Weights of a small GPT-style language model, trained from scratch on English Wikipedia.
Size: 12 layers, width 320, MLP 1280 GeGLU, vocabulary 16384, 30.2M parameters.
Each number is 500 + 50 x the weight over its row's rms, rounded and kept within 0 to 999. Layers, rows and columns count from 0. Numbers have three digits each. The size before them is the row's rms in percent of the matrix's.

# k: layer 2 attention key, 320x320, rms 0.0778, rows 42-63, columns 80-159
# q: layer 2 attention query, 320x320, rms 0.0768, rows 43-63, columns 80-159
# v: layer 2 attention value, 320x320, rms 0.0946, rows 0-59, columns 80-159
# o: layer 2 attention output (transposed), 320x320, rms 0.0875, rows 0-59, columns 80-159
k42 108:448455455469457442505474494514530521529635418467608451504506529472499532477550565610472446498428445514438408497517508522437550537640505517444547521401464493484438456489498456384490532371402464466476453520498472472517533562507587530446438496
q43 115:513479444500544476524505502520520467481507446571526475510465489510533551555518516426502576482444467524510468515474480482523512394504627514539507495433461551604464410433545449565495437508503538497488413544463533496466475476506527424605483461
k43 110:459415515407508466535484484463388583514465488537559489396575473439487494534481509413546516463498421569550527441511526553554452548427446457497523502550428485488454528441543536546538500594544508498499604545492478458428504511497497550559409529
q44 113:454365563425529514505468501447493550502641497462539583531452511470482602612586534455526455542426529510476505454466491552521453487441556469501495593480493430471546510520574517506500586476424548468539522493477503493434459581473514516519455482
k44 112:505499512573549519567540540523458528393522535542514556490465472478489528566561469561515498546513522422444509534506484454406617476548547576522512468470493529469548515429504495460564563463530503537472556500468593480541577450496530436561543516
q45 108:521477592410602510454419481454426476444526501487483462464522465516557494533592576442481510533512510424554433471520532503485529543495454441560509461482519578521548488527508530457517553492488444508496650491480503501471551487607498501411513444
k45 104:512503530438492549539496525480493430455504581524531513514473483549584471517450560461504509449465385584533482498585500528501411416469405408577498493545454511526493482520601430546531416427514451592522491511441593410520456496486539486448490451
q46 116:517550471470499565502511506391549478459533535518511488528446461442566495488486452570519483591566471529534571517507468531459480367477479524516344542492565477494468455436555482551570482455506475522486491495507435490588460439501547502598528496
k46 105:490548489512492545493395446561466471562514391459522509418400541440506547428588397463483460478374541472504424510572488611621548549490535440449401540461512565460577527604558552497429554497528645486480491508463479577439550497532425565541516531
q47 108:378440509477530550534510561511493503531510484522571504546629492443557500493425438552508442555586421391608438445534585448504484415567553513530469510584463509501517461466472488355612360516503505451499499487449454491462470458531486427477535497
k47 104:491457532490563396516493567631562482470427442586504402473498526538488433497476533481504446500502495479562493514457499509549524556527548561433462545421497475560463419496451592561498479506496480482608523507534461535427579498521425538552591572
q48 108:430407567584547405463513538582550517427544489492573469509556520470454530599500558503499458501428480469424498519410418497548519531521486565525544472542530543491531543506458477395566506492516509491406470452530604514477587454406500525509512560
k48 105:463564509529413500498502474546469555492483466510475509511528427528541489425518575524437506531532575501496541464510560558524531452474551558502474482422495552482520435486532501469447420544481499497515560497447505513555525487489446517487567472
q49 104:555512433544499545585523453432549491484622436416401546560515506511399405500469554465502513542544443467492537478492476467529482511495640546594490552606528418505563483507456463477514420511463600426436518469474543460418528518460439485523553462
k49 099:451444497435549551443429471486394425491460586529466492498550610474492544516539473623447450522504486524559474486538535500547530575520546555442531374422494534502559553500563524539434535459483422508531481438548504531430548529518486612389497511
q50 109:449536569525507511508484450454488527478526398407499405526510546543479552549588460468390572496469461515496410524632520487435470446529547486531538498503548488484490505507523468528563516445512443417643517564461460616447534522446493540574463502
k50 106:498406486510469474515458557518485508568524468419427461448449396589511461485574539507566500432514451450533548409454495393449454422497411485460524536467468504504547494514458486491482430592607547536437489620526526473535441478475502532449510560
q51 111:532426448475451548480431519533510580470461494451550558505518456535533439509520488587503421479581476482533498542516560445530491500456427575503542469467423505519510553448496565481549515496479519476437503519538471524474523544586424557481449498
k51 111:425445531459496508498516485573498451476490547432520345541487542522450510458494530503480499425472549481491557503414533574517529492436530477500386596535506499499522475455431585444528493429536503571511554531482555463580460510473505382400522449
q52 105:430519532519508426511580552579449542469564482546556422499472456417594518499453494496520525531485496561499536508604546526457406412476475548465471550574399494435437566505539436590486524483466443484543546437493481508516470508495442558520465384
k52 105:579543427495547428486525585506508514438522556441547543493464466471454513425540549459511501509538539487463523517471494539469461500555551557507455490519536509594505480496491501444532430476467541535377430508507530555464391551590530430548500553
q53 114:487465493511538520491557497478546475397567556482468576527487503487474426448524557550463485439537386550398491522485539491479600467415516590539447500477561491469478564558528480510494537524602478541438521489528525485478504535474471613461493459
k53 106:466422511475504405533471544523540488570421507499413477471437461563498437460512498524551466486478528402473457551562518434537445460513523569499586423526588522468470416470554541508421501528515486492486514575519459474536530441427518419505464557
q54 103:440462576513481413444551411493454429550420543528555365546391512511493495490507488527522468544459498467594547473489445502461526469458541440554475527472548508563509439493520541451406478551552471532546474441527391548460467520631492531545528383
k54 094:471513450523485449538455527482433417445458529608584489468573456485471514528451432394470490503437550566505501546430531469509530574484447487515505437585471504546494516560399529530575536414564466475538477520429538462423559414562454531465469575
q55 108:542383474546483491473407473479502521445561512606524556480478484540586451437489534591506467528471399441488508484507488420549509524500488493434499529457433536433507517451477514435475503510520500474458540553514496501566531534507453500536412432
k55 100:521537573490648467492433566500499553528523475552566432520522477460485418470498550468454465470556348451445529471515513570567502496569455495501460437497482483508453493475513440493418534416550506464486492544473459512620490502491491524516454386
q56 112:526463514552509480516433501600474430529436670424590462477521621480486486552547526474536590536416537442562502392459478608477523522509488499530515544435454472585485573568507528494491459439428582537463509462472546538516399527542609404491485510
k56 116:512477537575521580506474599529531505601482461522435427469496482502488431494486500525484485615542442459523530434450491483366379451396587516455529580563459476489522437483526440496529424477485462532463552482493509461467510525496436496504485520
q57 103:473552459544519596531504520439507551503527503533501559479513437529492571390553485544543454430430550489612532522555491546582491480493443490445538525384569430536469509495517504568475463590438439419460494556477495561448486498506593481563521505
k57 104:518457480554567445350453410538473434621527534544574503517526572512572521503462517580484451571430531493501595541515388604424541454510482515493515550510477446450526524582556635510392542425546476611417571540478454470414411544558480498581476522
q58 105:489420452463487498632516468496434553531447514526477464473563491396479538476458431581489517495525587506458483417496580432489462519455498529486425487539483475480524392558473504446470504481553420477475490628464467529543537458505576501525533415
k58 098:493539517505561539457470506478498497489506325518523442503374493561553494559492474487462519511577478532598406553508424573483567577502544453420450539532475556578447535429629529574503535546424431390502496492500552428430458550479507509562429418
q59 119:492499537452538469485484552538493446545505598449425461507517534516478463524586494446471422462435527461556589485535428535515512562448564471451470476513564432456452524537505423626511556519511453572526469515482498475478497490604487473530468509
k59 103:525422490519507483488572541556487546550554518491528539463458495486489559503537486552512539567493537533506540535619434475512538438484459456478580473421384538539387446510531614463515509522555391509422511459572514516518438515522533449434467506
q60 109:523462417440430446392461490509511542394594491486465544506497392472467454501497548537475516476571454599565434469500546502413454458469518619429473495481523486446524444563498375477421522538623467547486513491501565483439526519471479442502520547
k60 102:534531590454559601489545410569383553480472476524549490418401418522530606569447517503519496553527567551488520505510478459528495542602613466577446534507445537506539513477526484570514602549484447490517474500449433478453475478506528554468502551
q61 105:422455407495436500452428491607487536598502517383541437526524566478549583445423470569520503549514460401490612451515456588393326502463472519486505550548522449462561527494554555523488548420494525526525530518400492447417458556495552533487486509
k61 107:553562564543452520497513495594486471477465452580558578504461488462509431512528450425438474474523521486502517526450599474430426509466516512559459460405439476428559485428490529479567522428480482471499581495454520613451382428574423536490502523
q62 109:469540536577475479526606438549490492455503514487469559431571455463483527534550514533512486438522479500526390456474513461428544512471492477487580468529508512509525491480430549467550442489520408471477460529433569497518532450488489479530488536
k62 113:535469509438482618555447529474406432530522478493511518539528458515500514553442511519495495566553483510572571590468489437473430450460496453536476610451517498533511436486549573485460449567576495515537446469564533560487367461473488537526495517
q63 106:524476525475460496471476457619440494538420516500608520450527474450539522594491568548479557484440555507558498503537486450473560468505468515507514552560511508457519450531586537497539513515479489493519489463489515586476455493526539500503484582
k63 104:493511563430449486500409569483511552423526468526524441455562464527469487445513532514483493480479608463577540435348491452419545439472563511431478548437449520477582559535482471549517536572498531449486516565562458547513556502524532466465540501
v0 103:503483450503453494519491414447450510523451484450507616485456463551473588475499423475478550598601476591560512465489503501493480510499569571567544545453526498556490542488422371486503406456455595503465571485537500532490529443527528546445474457
o0 104:551432427503517548532503445529499532535550538500544501521534529441535556509503559579437447537397515434494540495514417468555579438483463437470497495456459512396501537358497520461568565437545478514506459530480563506544504530480500456407558472
v1 102:475490556549438497536423508505428482468455511502553455449514435589386495468548505537462475426556555461536474563425553524513519452439546526504506520441466442526388478523545516448492469434427460474497488488489435500478429439518441494456432567
o1 102:482478447504545547487505523413535535505527548492417529452509572502447441580425428543401549515503518546470458452554472454557467529572524404465549451461483445457478477522467501596562484599552517429439510461459562511621492448502521518467449528
v2 104:502557471459534504537497448483520459485480495459448447464398438418530552462534528455474526442602448463527492451457388538472517516461566456435472459468547492457451348475544463487472498594510524497531522473364509427567530563538459492500488437
o2 112:564505557612508495474436495499489546477485378526506552567578479571570494478442600498523429446475528532426571559477405530502507503438543525572477421518475463496520523469514528539562492546508523503487519442458463424471577527502480515503570543
v3 102:489418522506615458530488534560461501547480449519453499591496519450452477558636489497515472454558447487599492486464383459387490408486489450503493477409507475532489517456478466576437466479385486487397445531428578491451557594486522485518498529
o3 106:523625499597505524481570530588397529405563486397462531580544387538430527524516479505425502490434456488462527506447475485475538545466483578444471455433497457472525497503550503431478470566493506469525485453483508458489512438522469408471494446
v4 108:499467487528465481510501461456524486515582559473462524479494546562565453506411501500440395404521511512492478557468454527595575427451508535563459552497504413499558430512491523472490515517477419554483428480464379463479432531537507484445533540
o4 114:467524581466499440373518594527471481440532563434498462506550563500479499487549467515466687422492551473541566503540459452532539487476502494465477455526533495582468438588480476528466489378468496490538507543552521550453494439523547454496479495
v5 103:444501428468562572399565569513455361445535519525448454576485479412482594510478431490413450552539487473613468580408469503528535472439557511511520482580510496476492522470415570497528564491599474531466527500596485598515475510579525511581479408
o5 105:374516527484406466545417479492524407510528525516468484493485525532476488549488606493483577529461455507478499451499420490475514520460466529540443555519540522480484523451569383515468528461484503501516541411494521503479524559471557475432522516
v6 107:527475577474438486479538504566553501424474491503593457599494542528374469445469485566451487473505512501446579505490458531493477512428433503506482462483465445541371529634432570492537469475496386502462473496466532383530526502449508490432507556
o6 112:495457490492493527510534492418506452522439496473546446461455563486574484545441436447551588505441523477461550580447598508458459569554489441541475484615528536469508508481524403504450480443531540461530414469504466518551536409463513460510542567
v7 103:461451484517530474471516423528476477619569603420525510489532534397510472379554521562440516540574487539477447548448478521499490500616517420467443471486499458454505561554524478598427469416512444555509582486444427452449398553525466527510492492
o7 105:538492520518522461510517480507448427526445493542525421539570499584561445449573448573485485404528476473575503391584425445446496537598481546465535474471547453498499399374465545479501480438421515452585506453554587457483478448490493498512544421
v8 099:542477584502514490559535351597418539470438512495614565474542565505577572501517494532552493501466540600469525452553494514486486437547431427468427511515419434497404470450441615501593483459492471597478462515512520463453446403481572568462500486
o8 098:421543473591494493419480514468493511470433470541522593491518378469472573522459474483573418561520446447557538481445591530488642463460595533547453467482592493491490569535497504567459508541424516428479508512534469504559464493468532473484516466
v9 101:571508483459474520569408507566618480444481632530492488549568557494547433518413529443506576537473473520475596393486480417483369543474560520528525478485451532446556479450482462517571579503492584414463471575447575519471433517466465547502522500
o9 102:515485526441514534432530543519558476506531548480420514493364464498530517542546510464454463527501514520537478479573501539479582503496493534519449471445605478545568529523507470504507535511594425505478528460562404585522636541558555500459525503
v10 101:498535498488442505567482405503398505409480503554497501473471522468535615529570528456542567535521463499465399592452444466590533471428379489503481528417509542496498497513536469478374499504474589461609476547439553611452626507495408492531516570
o10 101:547530488611418589582450471498557527451546492398456602555573425413435471518503485617392556523486502537528447543517526549494484418562614487411527456513549521446504619500356512501524544475422466527474488537447520420498475379431523556530598510
v11 103:459447555483496436392500424482493433478452579526552516505470519550487400609508445550456465473537458512557484404470431449474525548416521467548425518500535575447483486519543545458483413543447483500532475497470507537440482480480521490500450529
o11 100:462429510550455537422534524621480532486491553471506530435556514504512535588481509468527427470471521549533511508561480551517521490476495478475475484488418461497512513545593527486481452485511462529449578506438551502476534515503448523572462577
v12 100:485468473388449436494481413490537474520519448515449476489465457527526616527438526636503520546537539402523546446496499575469463490490525405401517543474559481619549525475523587524456506436475526608474539484591480453463458547533496443596457482
o12 105:524505490537515419566466445476454545541461480463507553492596635532571482549582586471454490517486471531429561617488512454457534529484496484504512476434533421500481457478431428527445424536467527470443433456506512522483434581528382424505508402
v13 108:483547576511423486485596464524559438471497516422563506514481563449410520426484499508429564481486486426459545549593552497382570510576468473474480528497439544465494439569481481458523474617621491527550537522583556499457546527490512545455440506
o13 109:513589430566518495457530625464516552521485573524519475501529518422508466524489519509563572502422435460512482550433546529517472474501572472569493559500478589431453526585475485503470375509456517539604533470469553505462494451465405462605583514
v14 102:548533510430597523527524582518478563453515539486457558554435579445468440516501453534521480482475497477543438477631535440460530447673439477450514499530573628500562487548585552543523558522550512422403482584507561565443453440478477544419461578
o14 103:448516581541512540519557440572454497560559562497532537472448458519446482531450494416451509470476489544570445487366546563485570494379481476538439477514562419592514497577419485468514571490442498482503465477499490452519539468558524421488434416
v15 104:554517462540562585578520477507519430544558541521425506479522568500481533411516482486484531414576430575508524428484475505557458414503469532482442556507542443492536463463562500529487413532441411419520491464406444575528484368431475421499550529
o15 100:492477551405473541455504556477410485456426592445519471540510438512466512515570474540434414437447523528514437474534537495482509431438520385556485380446502499455432508493427514578475568517545423537580527520440519497504479552467562555476458458
v16 103:478449544491519582439518558499458448449466462449555550522572526490513456542474436476489386508592458511518538606518532471483600516603467480407466528460510487483466426520429475557452507544515620465521538535496512489497551514473565525496560480
o16 103:570542521522595465498414474558445504502549533475522511570533483501458481507537541466488537480562519485458565456456423418548570590461554477500437488502558502508565555499592492435470576526496494485497561547456550460473573480643471467561485501
v17 107:532469439461497530507525574554499537558412527426423452520560446580356476552509399484496456498564444571501605412557527464570508447449623410429521527541408499510475364487477425486557468508542494495633563531603543505555471494492506471537547455
o17 107:478556360501601440457457480454479355566567434562514467538518602469553505525484529523537508589439458464493531494465522441476420472479514565568444520500462515451462538493503528512532581506530481483524578466499565463466431554510570484540530570
v18 108:625490473361482545531555494557445583458462510487523479492483532559529588433475521514426493462510571533541532572439482518539479586536499489473486475457486479466574488477498526523453553544580553470517507427474484558442426480559478573494417571
o18 110:487473481559499490515521496499438478459435521527461572457465534605453427438573469468472521563436456451485469570478567489560506508423469449424456494471549527597485605464515460506453543417409533523470561520617506536538525489599577592497522498
v19 099:463493483627469379564552561510510480505429546481491446517564538578523530475479506484458484474439567510470452495525484489511507431407627517541531576440493507525562561510506480537480459569563492538626453480427471459485428449440509545449471509
o19 103:458407597429473483482514442488468474582493496529478500484523629469596454493494430444426558515473563561512596448561540453532480420562469402565505486619549439496474553554526442416538508467479575499475592480483481491455566436424502588509455534
v20 108:462551440455499550453414545528457518485477414504455577535481479507519604502433565491441487524503542509576459559446486531516503465425546439541569547541553542439447448565471289569573516503538469528582554554532456518527460502515527444512457513
o20 113:447544422461507531553498491504528504492520491403535474541507431486459460389553468535440504453430466526504452559515454532518510529529479491562477595488539512510396488520527613582570577513380552566451536506489457515515509500509487535433564544
v21 101:463516549476550483554523477531535489595534523461523487602505502559440444407530525548503567465503502466563501547480513455577467408579514518517474503457549509508505513500514499472426472492524498456477413515479514485490516418549478504536410494
o21 099:574455563464556423497541485481449524459514485513485558484528475427497548541532473536495597504601621452541544506383487570429614541557477491540507455456519555499593492455487417546508562549498519426461545472467569493538447478430471500479536541
v22 102:544391480545470476483556440516428522512539527475487555494635576492548553458561563546549485492529568446434460478476508519522563483504554449437498460439466545447548542482486504569483468501518431476522553464485399439502502409513496468519555517
o22 102:462439441434532477524569435431560444558468447454465443450499421471545466415528501465549486419608423569552506532471662524428416414537544449577465484533580547574542483451492510455462482454429480553489457482505514483499477523442514539505579488
v23 105:529492522479499491525451478514484446425519536504558415480535491472441548516507478476487448563565524553500488481647519555554469503573421462512456532468485500518453492500389544497488414566511609530492377602474534535525539550452439525511491480
o23 107:462473395532467578478501505498418441405570507542506534505606470465457454572496524407439532556557447438443556466379491587493421587539555443431543454443517513499533551557505540566524504508491558416549551441442468507513521491481522447522569477
v24 105:576438507571528531501485565517463523416523533563487552513571504403473444484496534564547461464509549511462439537588485469583457501520424538559619556462524491471485462497545527455507516460448530512465447423549479496452459544484552548480449592
o24 104:468545510480556463488508452541475511528471619439520466449446525528472357464479465458488451498584624526488537410516515531571560421559552474481524356541415626559508490511445549437540451498457580452418483546531552516543467416464509454515556500
v25 098:548471457617501534487440552554499437503483526427460437524422510518517557515422384483522424523548565470547442454594431560476471460530528452524516539515464446539495530541534572520444491438504588487504456471616461481434520576477594482496441537
o25 095:456478445473534500547479440523482450522512505574493505449503586410429491549518586453524541451427468427465495561497525491452510566506423498502501428515485566504528403436496551484537478604594433524549520492556551464528537565457483463479536502
v26 099:555465576500553520496493516517482467524522499595424581519561514531554487405511539473538483522572491494467486441522519494589487530472522513550566468461599541531495446493533504493549603492423478575628612476488520534497432480477554594433500509
o26 101:489537450436439566645600519515496491631550457481496538495467437530589460479475588502419455592439519517520580518545483553412465407528530470475549507540462463489555489557480431526511428513514415446609460513523442436535438482461515473507501451
v27 102:520576423472516490522519472467545506495556488416496418534474414491556502394550472448444451502526436503470488574520411514579533616561516538448492579484596528531496484510460360519553503572506536545503454435554566456482572521419510490508482528
o27 104:480516512510455560489497489516563450432445538433430463453568588469484477435455481433516526478438519534552543437456435497498496448462417457498563559512463495479429432475524467490493502395483439529598451518430489524485477543458488528426540462
v28 107:481526578499494489547472503608505391560437531404475522589520551453495444462475490529551447452427454445496491590480536488540540501494435473420480484460472527431519443506568450432493402426551406478551485460385501413526476482499448554498552412
o28 108:551439495487643510511472528470534458561520510518566509502443408499439538479454459496544565444377548557560476543538488573532499593574480523571523479438535542563491542514444501519499541487600469451567502512498515451554439445464493491560459478
v29 103:414524406505459454421502575463422520526523564626527534494527508471569483457563524517499458556481446495537531473497523470485441538515472603554485530541471529532521586578445501534531506484479505466564487552493507535492464454536417515609517541
o29 105:577425485526535571473514508506459515415405544480392511476459462570460501490540487500454405527497455523549435514557564413603508490523416461585357498576493557465530456528536474494491538502525456610485477492570613511568548489531525444477564541
v30 100:545490468453557496549442512534497526432543556469425515502427465490487599563540495482478443546524480458494381541471399454540549384495523565443534505497556504498519561467467522503483501519535426544514416501479536498513568526535479489414465539
o30 104:553462603557510480535492573523488514462523559526493524491538500418527532470466537512515534485446517405481509479433507454618557537434529534517558425479522551596547521357451483434539417556447493421563491510545472528469552429423599425600414498
v31 096:552463439469525617465399444494537463517553475524535472526503495522547501464602464387518531425511427517544489521421430435410498534560441436413477544511471548453507514583519478482517577449489475522569511510532407526560544399428451567546504485
o31 100:514444530493550414542522492447501509450498565549511499473474373519526478432398563487559414478529564536599497569461605485484475526414504698570547431495506461497560567439552441556463524542457459422521554482524539502513485597485532527526509479
v32 097:504499498537567424554512492559459422575534523598443559466503525490536586548392551503427553548464545493456457479494549507575550420498622500540410546579447515522488547451499585529506552527540482520480446481563555446551547583482461514395512514
o32 096:469497437551451499584468600545568447477618534505450488450498533495556491444534400493497490561567558536492549517433489543500534465564479450450458491472496443482456509544459560531486523546435393546459453470521502534508431465502451417496462405
v33 101:458462547477518454438498464521505452448497541481536493492555494495521554390461563614486449444456562454443528581447464520446552541479481480573489450482466452521475461498506470424518456465420429596546478517501461510434450570487445450460361456
o33 103:426464399485553501464438540577438598569549473530527470490421500458512488491484466408496433568441481530487510543521486551524514559532507477477523516537529520570553496495481535614476459530455544443553541547507516516503465431552602517544479413
v34 104:600513438519544535515510450467367467636518522506485545537523636476501478574467573515448400459507503520508502492555461463492474437568468473566502464388452510535450503490509541493534515484465519503598539525502442601500456484451554546548544499
o34 106:477513455534508457550506485576419424476437486488431476432622472508588458535550492554494553515555475543503607503434508488530584464453545543482490435556551530533509517431467530436451457501440542465543519471521585493560537448643517498488513490
v35 102:506510521534512543539493467529534432481562434534466466599555466584546419500413473469443486534570467527514538552441417533489449473494509543427588507509532483535436563484474444438573564443563422544549394469501498510527620438445552472562453464
o35 101:484539412477463481412460475518493460447591555480490532555402563496483516520505495440435475505434486551505504505564529546516433521497594618499500452522495481438519500500513527521546489532442523433619463531560531451474467592442510462528523565
v36 102:472494469486558526444493514626492505560554597530466418528428543498415497488496558480516550531465478435471512432419526503454490523447547496396502558560549442499380534554460574487497572569431514455528496486547481459612496402442518539509563458
o36 105:505480492449521565471437448421387455572642514465474486493473532567512463453527452465437527530515532490548485539509570534540471496480488491531502439486551424507559454489511460557472518517509463459509517450523478518501505496488449448476515514
v37 095:539572482432553562485479469491439391467455509372504480495512473451519496525472523524431558417469496524506472463469414546521435510443432500614460548545519601576575515441504492489469531522429471513481536502488543454484423412513499498459420526
o37 095:512442468535516522426470491527503514582451530569474574473521538548593453493490592526593359509556547478576533499441416573444470462432576509513467445455547561517473531406513550570455514535462449459534479542462447511541583560433607471561556516
v38 100:518447539561586484484492455461453462529499506502497439552557579478564516455430505419553480485476506416502432515480557455631421487520481429472484499527599477624545494475446457514548476440471601549458521487545475466491528554538489497534471495
o38 103:453489452492475439467479506462526499509529524459464490476550512554528575587466461433450568516598518359446484457444457461340580499537471496402438474462460577494536490578601498517452523449476484433593510545501521604448441510514365541419528467
v39 107:442514429419509592529481482448477550414483558446634523477438486468495524528634418533562443573496458440540464455530446437507556481537496534480465532586478543564440536549471479465558502443557425494534473509448556542502423534492415487502461463
o39 106:622430520432523490519457504516502495523407544553467475498545522494529542414507565562468477481498507446553475570405561571536606568497443432521503520514582525487478486454501563545469544478498471550517483543470522512429519478558408458444514498
v40 097:486457520544457544589396499449412512473561464556570540583547494522551490530475410526459599409501496587545436505458467419483532446484458413453524489436528476485453530562444461487445481486529559488490489595542514521407474485545525482544520457
o40 101:530545506440623556564565472550478528439543563443513535595590439431473441511525483522474490563576435450586615498500565572532479576505537519496529443521459480488468471541476452532461534488440553422445580386501536556542522496531511462470600506
v41 102:581466490425455433624518541488506525510468497471538563472534462540497450502432499463426612436536583466449496334499501488485432528518600541512523481504470529434535560510465507452448501506485415518435482467548477466553518443596474458498478532
o41 108:405478510494525559498504473488475490445638502592541530401537532509572633525526502611545443467583493519525465540486495544450495452507423403462423514470495500464494503491455593505469462527539502383513453569440438429552592517424545564503497472
v42 106:524491543503474417385458519440538462408515497537458494540446446481570459438639548443509515562500516523518571455582527460481516481553467455549480552440542533552451499471472513494614543494482470497402486501530588439484552640464543424385474500
o42 108:459458516432495541492507521505550542556436561385459442469457468566462456527473434450500413472484516442450556530460468603548534514408483524541531535527546562524545495476491490442598398512515475532537532480467535440544485565429450406504494514
v43 106:589551497432459364493465520482530555486504501497547585489472530466498496598469468455435583541491466520515476451401464546489469547484468445363622492484455516515586458528546547553488439523499614449437516535483432507418510413451480480546524515
o43 105:504578516525503606494559452497442530504392485453497492516466475516479444472523509547471515452478564428610480487542469522475531555465517542464461539509585463427424591525493495531525579524537482533446473479507600428447468561437514549472471624
v44 102:585419508454456445495491462461493556506511483529578557496536544523500470496531537572568476414590448598524524516457500504465562477460547466539572525447476447434494498514384470423414497553548472450477458491487545599538505588566523464464523457
o44 106:553446510489439525471572577573400551390523509533498490508555475520499521435448410538438441387465464599530539512503474552596461477450527494410554545554585586461529562515499437500509554353544476537463493475592461411444530486497483435427493555
v45 102:500434494581551567483493502569533461384546427553524484488466577586507503524442489497426464454572447578409526427513468564460469483414520537548539538460410562472468522474533551562494498486464510485485540469530492495508513473447542576518601405
o45 102:471542461514458467560535488445505474473506525509473543539494484551541416518527494494565494521524515498576544493506571511485441488594518596460480470517524454406504490449472473501574468501554552530521523445533523486505466548464617532615454537
v46 105:545567544502471473508409497523496501416525491430463575593560500503498507522512467504534548458507406560450518331483465412481426452414520434422452558449503595498436512524554434469525539455501503599415490510421529508590586475460567633445438449
o46 100:462513488488524470465537492507538565484457527535480536357490450503455484462425460502497491501503519506600610574563464569426580504544603526500514457473486447486510516567483477471460462569522420488488503461489483507518443527487437486524518473
v47 102:490559471533526487569565536534491454434472456387455496474514545477560562486456508502420523544543566544451545567555407507547477490603518529546454546457472467480470490511424593490509550456524539428554379550374574524557490447515492444510469416
o47 101:499465529552497539430465488502409547579518433474537537498453386495431546522515543498445588521478414448474579580454522521528522505434489439513518471486552591566519558518499521523509389558582492483396438579624586538368506476542542448515476520
v48 110:522481496556529501408473471522485366572371519467506543442496604414480550498500469527496572457509641485566469517439453449536537600505532574444472426560561489517553407495543521488495541527470446474516476483486494475558520425527455437511461500
o48 109:376538549498477337543498479455517401473488525478480572499520433547529611451499494554492528439491447490531455532488506540427456431477459458429525538462501483492490554492513442533558499545527437642547496589479509487550507387543508458466476442
v49 096:488536503491522496515487531522558526450473480466520437479484451480422470461541556482440521520581468441441427460410445440593486601485451474495517500492485545504547499525530530509491590480562455476583525424472422528529473499589566554548460560
o49 101:505583481569502483561530522407509502572491491570480594456500550510578496397503472578602516541615486541513543512491550566432505497490372587498491458421538578542481421488498440526565444418559465544436531557394529520475434494431491591447446520
v50 106:506389455500517506480530578511518524527443475516534542394464502496521440504474498533476447561476495492487542437500563421525549485452488475541568579504451493630419624528425544487602497413474547503612566561545462492523458449529441573539491550
o50 107:394481414492439480568492528564492473486484423603392499487436509516539446588540523563520628524559501616518488466440511506465446445463530489576468503553598431429512482493499466495521508433511592585417497527520534482511394509534591493531479486
v51 104:502487426432630384498457471535493530528528497549571410493497481551441600432483545576452510434392514508437506567543494424566541455574550424514521474541578461522425506470495395528461428533508508578448490501525627489539481489487561506479430492
o51 107:494515513520457521533455546565434531502520478541493466575474571536538561557512448522419561405508510524400655468479458495450516496428475409475456504495392487477552441456479545499450479564498560535451483517435581521537413560538466499448621497
v52 106:494456480577569476506534506522462538512516444550580502577454589490454545530512509508539541479529510551485470585501497528498497521506501440547458432574504521525456581500469426410491396522554543398441484497474477514567563566458613555519466468
o52 110:528486515474515485476547569474530505447512434567538476504450591600534505451490495503480509452454482501550527540521459470497514421602506447492610514462455488442496502459492494502420530487381485517548535540478507541459493484567391513517610491
v53 103:510426595545476517455588465478539479455489521463433470556487531493412548456503442425504501511496553521495558519387481474470562529424470465519527544489462439486453435486494471459493560446453526619464556452365530477632487479438488544575541473
o53 105:542546488450509474455449541513439397563473403474484456421460417507538430452416503553418495542524439537426562545578556475572491494554529518501454434538492466457506468486499508395469604472512548452521484481459450443609505494479513518525478440
v54 099:469529492532382452484494491388462516483470487460531573540496503522470499540508562466462507532524434452487562591507359439508534463532494427556500498521554512501498626481493513531490535521535507466464449579459467497496501521495472577584490493
o54 099:441495596472666592533493530507524508404546508464445505495494484474606502480537504439461493540537540510552502544389479523547518554488474467556593458469614563565443507433518574493514512497516518463522566443524560597456520526445553459491549566
v55 103:477504420478547442516447583431523494467479394483539461586501549508542483520511525514450414442536571522575546507491480553559534463554584501418553477540493441530495460464523445508515452496525499538533423489433538409496510463548628510492437548
o55 109:422470535509535439481482577555560480491514496539522503578456498492500509446493374451473441483373513489456496552463421522518486511468403486452536490534431435564527541588536541538484476497512548534500428443433451568602516554457454468477479469
v56 103:514539504522536520565449515567440499556463562428583521428471470505471495473429439416519508545590493563426435494499544483547511407514460438492526448445477531503489538508431532568466513532473544510521541578567558476559548419545570470522498491
o56 102:533539480598574473576544494493467597585514429512406491515521584512458585500459446559484534503444486463501589443568557530454502466475527471487556432510600516500547354540595436439501489580562463525475467500444581516490514533445563564529454501
v57 102:518519601476555571508578575474564483540535488551437542445479471459538506428420525484466552520542543506464485360524472430422578535571422550484525539461503472434576482478519538433629467524443537532498521486471421499472454446518411387610559452
o57 106:507504597505481443523491497504448557414420555529465484527495493535482447471516511458617527484555504544533524533537525536568531415533587443505450547543526462528456444531503487515486516538529407480556514469503645447449482461453453482552466593
v58 094:482491506511475516530477397550545504484518431505564443554511456537449454498510518506410425482513548439492492479568490449449503480453438417588590530407474525521469497552579577452561474559482445504425589446503455444531488442438568578626520542
o58 097:489450498512553424509519450393423576561535519484437412506439541528409451460521494518504592476516596542429547547551606531537472473464493571396465409578486462498492540380501584460569503403405508627435511489503556535551523570412437513442502557
v59 108:531449439570567522546532547439458482434477492498474462484417485447513504478582359587481495442478433435522502494550524515548540423460492494466361459493536607554480576419450549542538512527520456546449478484427423588572518487465487537467528588
o59 109:496459573589455514473493515385553451527517514506556557446527561517555562544444513474568523557530614587494462473507474574505518565462476473542570547399515549518500462554517480477500485642469473447554455476523568490401569454484542434451464483